config.toml
n_layer = 8
d_model = 384
n_head = 3
n_kv_head = 1
head_dim = 128
d_mlp = 1536
vocab_size = 3053
activation = "swiglu"
norm = "rmsnorm"
norm_place = "pre"
norm_eps = 1e-05
positions = "rope"
rope_base = 10000.0
rope_fraction = 1.0
qk_norm = true
attn_scale = 0.0884
bias = "none"
tie_embeddings = false
parallel_block = false
init = "trunc"
init_std_qkv = 0.018
init_std_o = 0.0
init_std_up = 0.018
init_std_down = 0.0
optimizer = "soap_variant"
lr = 0.0101
beta1 = 0.95
beta2 = 0.99
weight_decay = 0.05
lr_head = 0.00777
warmup_steps = 83
schedule = "wsd"
decay_fraction = 0.897
decay_shape = "linear"
final_lr_fraction = 0.05
batch_tokens = [131072, 262144, 524288]
seq_len = 1024
doc_mask = true
train_tokens = 653500000
steps = 2230
dataset = "wikipedia_en"
Each number is 500 + 50 x the weight over its row's rms, rounded and kept within 0 to 999. Layers, rows and columns count from 0. Numbers have three digits each. The size before them is the row's rms in percent of the matrix's.

# up: layer 5 MLP up, 1536x384, rms 0.268, rows 467-497, columns 192-255
# down: layer 5 MLP down (transposed), 1536x384, rms 0.258, rows 467-497, columns 192-255
# gate: layer 5 MLP gate, 1536x384, rms 0.254, rows 468-498, columns 192-255
up467 096:438564403533530490494584579431595450490471417509582543587476531560444502423574515508515544462499579521488466476482479553516571543506439419496501441481530460530489565395592587517430626510414480
down467 098:513456378406434519447484437535533515476474437530526541538522490478485483482505557515563356553433538435582436514526516438600508466541450412506454536467466545541557452551508437518520468439453500
gate468 105:499371454525524482517495485498555532467461493494601516506470440468488532453561558519429472469541522488474524380613414584499364480535550505496535444416409541439425496502495500472553481499488483
up468 105:436564438594551644502482431537518512540503461469522461452524460427553542523480514523489506413495455481536551528526450528511443553481535489501436533510460441434450447583534498540447454471563524
down468 106:498526450496546476533519493564541549492486462423427510465494476565515582536491425459549392492487418611494475412448538466485512489590437478492421508526555462466530512508535574556431418438424503
gate469 097:518463461512506502382468477499539509527444480562503552384558526564452483492467502485573535554486559499537522472383551617465549483507431494403486530483506550417414481469445481536498475492528456
up469 095:510397519503423513491492497556539521427481471536539534502583471459458485589471486429456568522542472482565508529443492492408501503485564438483450510484520489436455503522477503525471429482514553
down469 090:461506565438453502471417403526497497433483505465564584591524499579481528419488508475415578518523500478497426591547553508573596449543487415526595511434449419526526460419503553491523480625468486
gate470 098:519488460516491486513447462508505501496431441525550551449525569523580487504510402525484553551544511546444465434455570578535537499544503487399447499568489553440571449618495504455425497515502463
up470 098:498457523483545525588483504459474500463540607496455526494439487422534502607534513473527505576564543521473533485500453608486534430447530534526471436541491483480566550416465500415487602550489449
down470 099:507500533425485439514558498494537523430444505554529442462568515462427478562520450473496608462496531564503492525433508526519480554456472423514558412539459469453560554458434521401490534516331528
gate471 097:496435528479412456518553501472443506521525423491493446462481559535472482458434428582527481475505419538603506468471505505426566510517526480585438557444455474526517481463519443523511580473496569
up471 101:518568429517454412454494481460504538486434436443508556468546462426589528482466507528409529475538501462337583506492478511482471519502482463500389592541483578511508490537471484499538493466490463
down471 096:477581475453581488511484453512432500524544383577466430479490587519439546541490522423452488427483524522512493536481471454548479525488585473465493465519598527454485522464522561517481517479593465
gate472 103:510404551492508474473534416537528480530463496495461466470482479478501486525540588447579412483434524551545513436543448559568542552470572515515547568473510537508489473532440499438406580499492597
up472 097:419461533465500496561497593486529550538543531547487439435588427514531521504440513539506525519474607468469388542550525561394550536450575522595484603480490550503546518534440377499477430560508446
down472 100:544492494471509430457467490491459447484504402365451577400481462520510494531476507462486516508526492529469521498514465543468530488502546519496513478543500432468424508566576471470484505449485536
gate473 096:582439498529525498490510506504448510569613520478481493545485616533510473560452485421571498442455534487499489473592465452525485467489422453589524525376653494479514557468541372517461503566504537
up473 091:400483535583472441465510526443551556453502497470404506501472468461497501422584437486545455530556518533581530510512465470473521573405551453510454529468444477505492518463484443499436533629511479
down473 092:426465459521501485493616490543521551499391533553461437444593495530504478583394532506499526444506507466520481420545420546523501481521482460506476534494471570390599560471511464605417430510396426
gate474 101:502546626518463544500477477536518535451448553519428559452466504412515561536541525534495479407482414524536535445507502435574509526567444533361496568559502524426553666492526502565453463604509533
up474 105:551507501582558524561401466420442508482587414564515334472408441499529460478517531445441555642507524474554489547503562603426526448460535422463527537468574518530554501455532532591569421538520552
down474 109:571514451569545387501414473484441538494558491478501491545475512566501487492629467516532554517551546467473498569467508510460516527441485522505516537510508553516481391476561471497422511501563573
gate475 119:420560634468427490425491567539530592437414497471517486493471375401470464529489489477535466469456618517452540503505519586540473527587413505485453504420417445504538502538512477493497446523520418
up475 123:442492558422441449522617435564473497528487523555472496491474451518465563582610571500456474496476540495469467513531508522535509615444463486416457523482563557514490576423468600564475477438508438
down475 104:575565516520497423520457540605455460585449376503550420535463507459499412495451468497421529525473515481449596375444527492479518431549457585525434489527494492514527513450467481469517520513561500
gate476 109:466547512514487554486482490468486478505469532488534450451549496539494501488421444507532556567529517505579512520494445537516540539519462505540466552537541504452483577548507505482547509539496433
up476 110:488417494449366520543444536330520472530459532550557534482471480518604502522523547489446525407506506573476541552480455516495473529542500476504492526476457498491517453540432509537471548499605525
down476 096:477563518473498442514455525518439542459396555628484539562564461514520468567439550438428517613467513468567590369393565502550467442498443506459453462607515488531530555443378505390501507483509471
gate477 092:518437582462595540455449431527496510547462534499537497427542535479518476575496490527459510533537533521559448543466456559453503532499410497468552565489520562448511416504546391493538444430534500
up477 097:454509485470463533509541494526418520473502485471436473493456508490481498543483497527472497545568498579504483493494503544523452593428422499494437408488498404477522502487513553543511563527573466
down477 094:432568540548584521428501517470499350466500524462531445470458519470455476437428539490552632498486465476562363499533534463616503492514529476448412537519530492480512523442568551406452512492417546
gate478 102:537479429496441517517549590496514510606376570540589457514510542451517466483553515496442473433447495507496491493512441520600580513493497531436509483616439448523499508454446588435486401469471409
up478 106:507533450544584496584593529524533536412502406488495478537491460431609568557394419460497469483511594483468482458523470429484478487513528456498423545491564543536434504554493462579571563578529627
down478 103:528526529434456465497501459529506422464405620528513539497460464467479469460526501512484515517509484525453572394470454510543501567541569483506611579532589492545490515554498550503443471555548385
gate479 096:518472467546524427475490447589437499565501445433524467427465506474514486495505491585478451490545562381467479521559504539449611507580493433609475547462510394516386519485527586513479519488496467
up479 096:475537510519651515466444521569502524564462560483452446485471579485558560533542549501552565493500571415515446491459543453557507515449459496544492534510510489498492424542420478475498426507485392
down479 100:577494525494489416585537535393511526532554465438456480441483530444587447480528482469504535565453504499512504538576545440504485489446586513508490585437515555483456433490470527481444482547551483
gate480 093:510482481457391531467501485455549567508464516556365549559476457486549504587521515530444532559498502503561513547389505589520456503512496448495545528574528595504396546435420471480479566497524492
up480 095:592469533464523458531504480523518510574469444489563464442476496393483516498516454401475492456558505415537428508565439434476461547525545555415511507433575492458524428537498568476487459441476467
down480 095:503552515416511494506551588443556479521381454537453505463432435446525527592506539550509377425530508560584522348569533470557550454542474518552480509525633444488499472486540473539502514480527427
gate481 098:438463523536629480506526458565566521457598452552485487480420471541578424524491371495551478493543492513529497408447460597459445456565539505404533480541424413425523511501491514556399531580457485
up481 097:585491418503474517477567529590569501487506475497519494466513471500548502519489528532390489527566560492483481468469486492534540405477484464540517463545499521478486538448513575506441463519549427
down481 098:461475496508479540466406506488439429524544536476394487535454458506575495478549539539461454392519424494444476373456476419520489553490488528525533549425500490454513586542518450549480462519494529
gate482 109:551554456488476458463427511499508445523524514583443477518540602520530481461505393531428484523540579460557589515453527515479468502513484443554443494526571544578532564415483530506520519464459561
up482 105:462556562464492483532490494447504459600562540598512542504494537426528472539479493433435493556471517555580481495504535436419457481505394489444521527474530523430495467470465451426484443589539549
down482 110:491471524519479556564544484563604397541429615499524515439506576461458562499463438522510401537414464465438526640484577487522516480568433559471540489589522469486433441433506541458475444513608514
gate483 093:473433442511482531575560508486568529572467471471492344496484440460517522489539528485506412530492566531566457429453554518471488514515422504512477520523396441423482484472568435524496491511456518
up483 095:469413476458427434475502514492531502437486515542527510501548444460472476508533410483476580468550469463531474490401613600408487513463523473582506534542516553482612543451471537479542421471564501
down483 095:451475565620412487572509550412466497512468413444396490480430491502452442451570481422458444531500512496536462545479443482548489466506512493510520510460490449510549529486604493451527481527533580
gate484 099:580592409468421438525457538565439471471531513429483512450451487488531558494446507451521440430519565463480522422500574464486478507372464495486433475529488567433581520509580442445410528535474495
up484 104:485488446484446540591539622521527521501533555477506495547472422440474490451568450544509430544514465520461559533453494466525483508384481459437541483427489495515480512440568480485418491456552552
down484 101:563475499506538497500511570424544477550467536517512508484450535527452547565559460518478413502475537464358458533553388588514598546482447548532548479568562553507461483549552497458620371476587575
gate485 098:417528561453464499468475505550512336498457584520497533520477502540480465493506532421505516555531512488475457561464490540607416464554457486391510578475609584565556522456549529452548478541520441
up485 095:472431475478552530488598437438425517591460542485576463479396418418561425545507573495533449485504416602438458518506430439489500529475509503468505445513500407495466496498608501549561462503532457
down485 097:558475452505485469506533453493504373458618479527455459484466447492527460556534466451613582561446484572439477627447553347495390485457539553461540486511495526529601501454487440485468451467544553
gate486 101:511382464572472454470464414537535585464546476495532494464360473541537508526447568487504452621574585477485571447569415493456490529499510427542601513572443449512517512494395422503478484442560588
up486 097:551486573521536499378400473487514522534418520477455533490505491542488545539544496508473613501576463544522501540511503487484495512390493458479504524502535504472502568517516496510545374576529538
down486 096:509574509593496582469527420588437383487431481504435486566423612476501475483561543533573498547383563519504510482501528572425628528475553529481454523477502673402496569484503508433513460585461509
gate487 095:547517436474483555529521570454515501521443483501500483506560519532437507476473505506433537518484480466475494556591503528539564572481546458488445528514500445435489598395556544449568492488457627
up487 103:411469493535566480501468563494456449479494489425441485581549565479517509540493501528507438499508529446537521459423500449459430492482502420478563512533527435545543479549467463509512572480593505
down487 099:487519541449535429388518473481488592535475490409570549456548600649535476523490565523394482487509429451494495430492472479457441489499538479517571498508481574543572465477439505447464443514593533
gate488 094:562443512468518521408403525569533515478452490541448513506576500505452520448476411460546535440477406475506494459472554493465542453531479524599555483508519495519519448447465483419539537407467526
up488 094:520372514503574549467478478527539469509474493541499504535433463527489500488549481559591512521444532564543550519481451376506578574516432449533517470510448481487422602551504470469489521480482432
down488 098:477443497495452443522555464547541491488600508451510578552488486515454475520498535505554485457413523449498499561466558517520463510556483604485504463478595425474455378531589437474434580497480573
gate489 095:509430578452434443582551522463515572465531570444476586495496472564575502485430548525443446594603581516535454419550500495492526607500406541514522404586511494533516588486453526449449470513573487
up489 098:470523534534511458464458515506566524600560491588493514502471524498475491438529492485536532422414538518468496429397529492503516382444509528617418566422446494475549525476512540473452413543511446
down489 097:536588485554500523544473518530453490563598497598540498506539478516533551510488498513531405415395468492446504674462483469545596461513551506485439603512492522490515507470450527499512526538486521
gate490 079:496475550602496473566447546469486522449523562449489444575557470540469490559405576546520480494504522562449344370499480534484511554521510490505561510507410491526468451550443483503562446468458525
up490 077:605498422479561575480503444511500571520549421514533516505533592566415480503573506517517456450404520479581511458525413603548492499505472638455523577456580525510431416539545536515538543548476466
down490 090:545525460566518480659462515417492546530487554508396495453566493520449409518497505483514530470495498504506453531518420613433541551519540545534552609439438562520587425556552488484571447638496505
gate491 096:420487515474386517522526556496484469500564435486430615517482542431499411435442470476496460456423559557451589429435579576471504552521538517438559481572412476492472450461486479488560517474519503
up491 098:553499534600482488525481491504465504382423503457477441460506396467509477434551477509399492571513525550495582504497516467497472493545495491522438384541490488522491563564513555584489529506441491
down491 097:506535569516476514488440443528394499461439578514619547505542530423452543554500516487475518505493441527553530483570433452483507571553532475482449493545544448419446488438512550370516564546462491
gate492 103:521518467548531370539571524458539470451545471523457496428501524532567427458540512567448466439556544465516574418534517497556521493392521568477507486513441529544465481346540464559378406500553495
up492 098:441545512414583503581512418520516486463481534443548493530492560480476529537397503486458418431560507396496549515443504475460564592484466500502448543416478491524435560554597458507454467491477509
down492 106:520469547418530416432550480495514508521461536397466599541530577554541491484541401518520526491466477522515487605551425452573537428421536450532438561584534478570573425547460500421604504508549546
gate493 097:476525511532492556581453496488492458473453464539416493531544561476491473470472483530510546441481468529494469488535498486544508593518488619523479462453517436456499411420456573381427494462415482
up493 098:493482449549508505474521536507502514489497414527538472497478512567497485475552501419553314540485517443589567474594586515474472514485598545520530522480485454463475528506437492521458476472536536
down493 098:441607501468470442458517554460557594506435523417538550512537388499572517523473512475503480433555394528567539511540510480518520426535421517408546509539588469401593536471520544529459497566511424
gate494 098:525534488555469492452509522526460562491506387493537436458511456534510529631446427515435489472556481511400525508516544562505549410453491459425560517532504521517510570572546435496549576537496489
up494 099:539565587470480527434490560517471483475509505494445547448541423556540494418462470465637426581509474548563453468559495470485588533386489515437527493427513411544532508459485522549572535527580378
down494 097:471526448393527459504496480590414583464442551519503435506482453488477527419444537513488520528565467605527495403516481518479466474490454611507534504456517487535496466489470583478589495539472464
gate495 096:472486533614487514521500536544513465498502483545414524515427514508522496534551498442498519553443547509540522490520513561474474481503454296460497595463529531481457437447503490482535564488506425
up495 092:604478500552447459552472492494462403477486490522406523574483504555534519464470476451499498485542540578521522504496450511465477390456490462419395486411477491497552467417430468460457499488477516
down495 094:479419462573477501585461506525464516441470504493488532535557539468545378337504494488425567423488450495554468444485504550440500432545488538597577475559490477469495578472580502469570478378446516
gate496 101:493416612540548462594521537444529513415454438464364564485531470510487437456468477481543496471512515480475577490557460436518383483460516507478556470413550450501488503437502403453444555449540474
up496 099:513504611447525541510518560504481484446472431526494451465500441509473588416496428385453577434491542456537564453505461485427476463518595489425504497469510472438462484469485472461505435511611551
down496 102:554451488405523552524454459518519516522523570470582479529561444446455514436427522532517490521479594437430474481505463463507460565429488557476540511509414495536455611508485504485492505474566474
gate497 099:473556539450464511492492463433588521517442477515499509527472467503499481574480467450464527594565444463543539455513483596540504493466499551528405469476550450485539535451510484505532558530473489
up497 099:506503548429496458417538518484481528595509507489511532453478505502548432474470488493560471601489511471553448519468458458510480427569494492457509514478533531557588528436485488500448526590636485
down497 100:470512481600535489507464501465588585518471566421487544542470495490573481425440585489476471445516508460472557542524460487498470495530561443407533501537456488534505471463558478515571595619525506
gate498 093:523603558480562530536598486469554481511620527544458448513518528537499436535410388486449584528476479511507454524418468479448352387570494531499499496561472518574456514607534469464422544549475502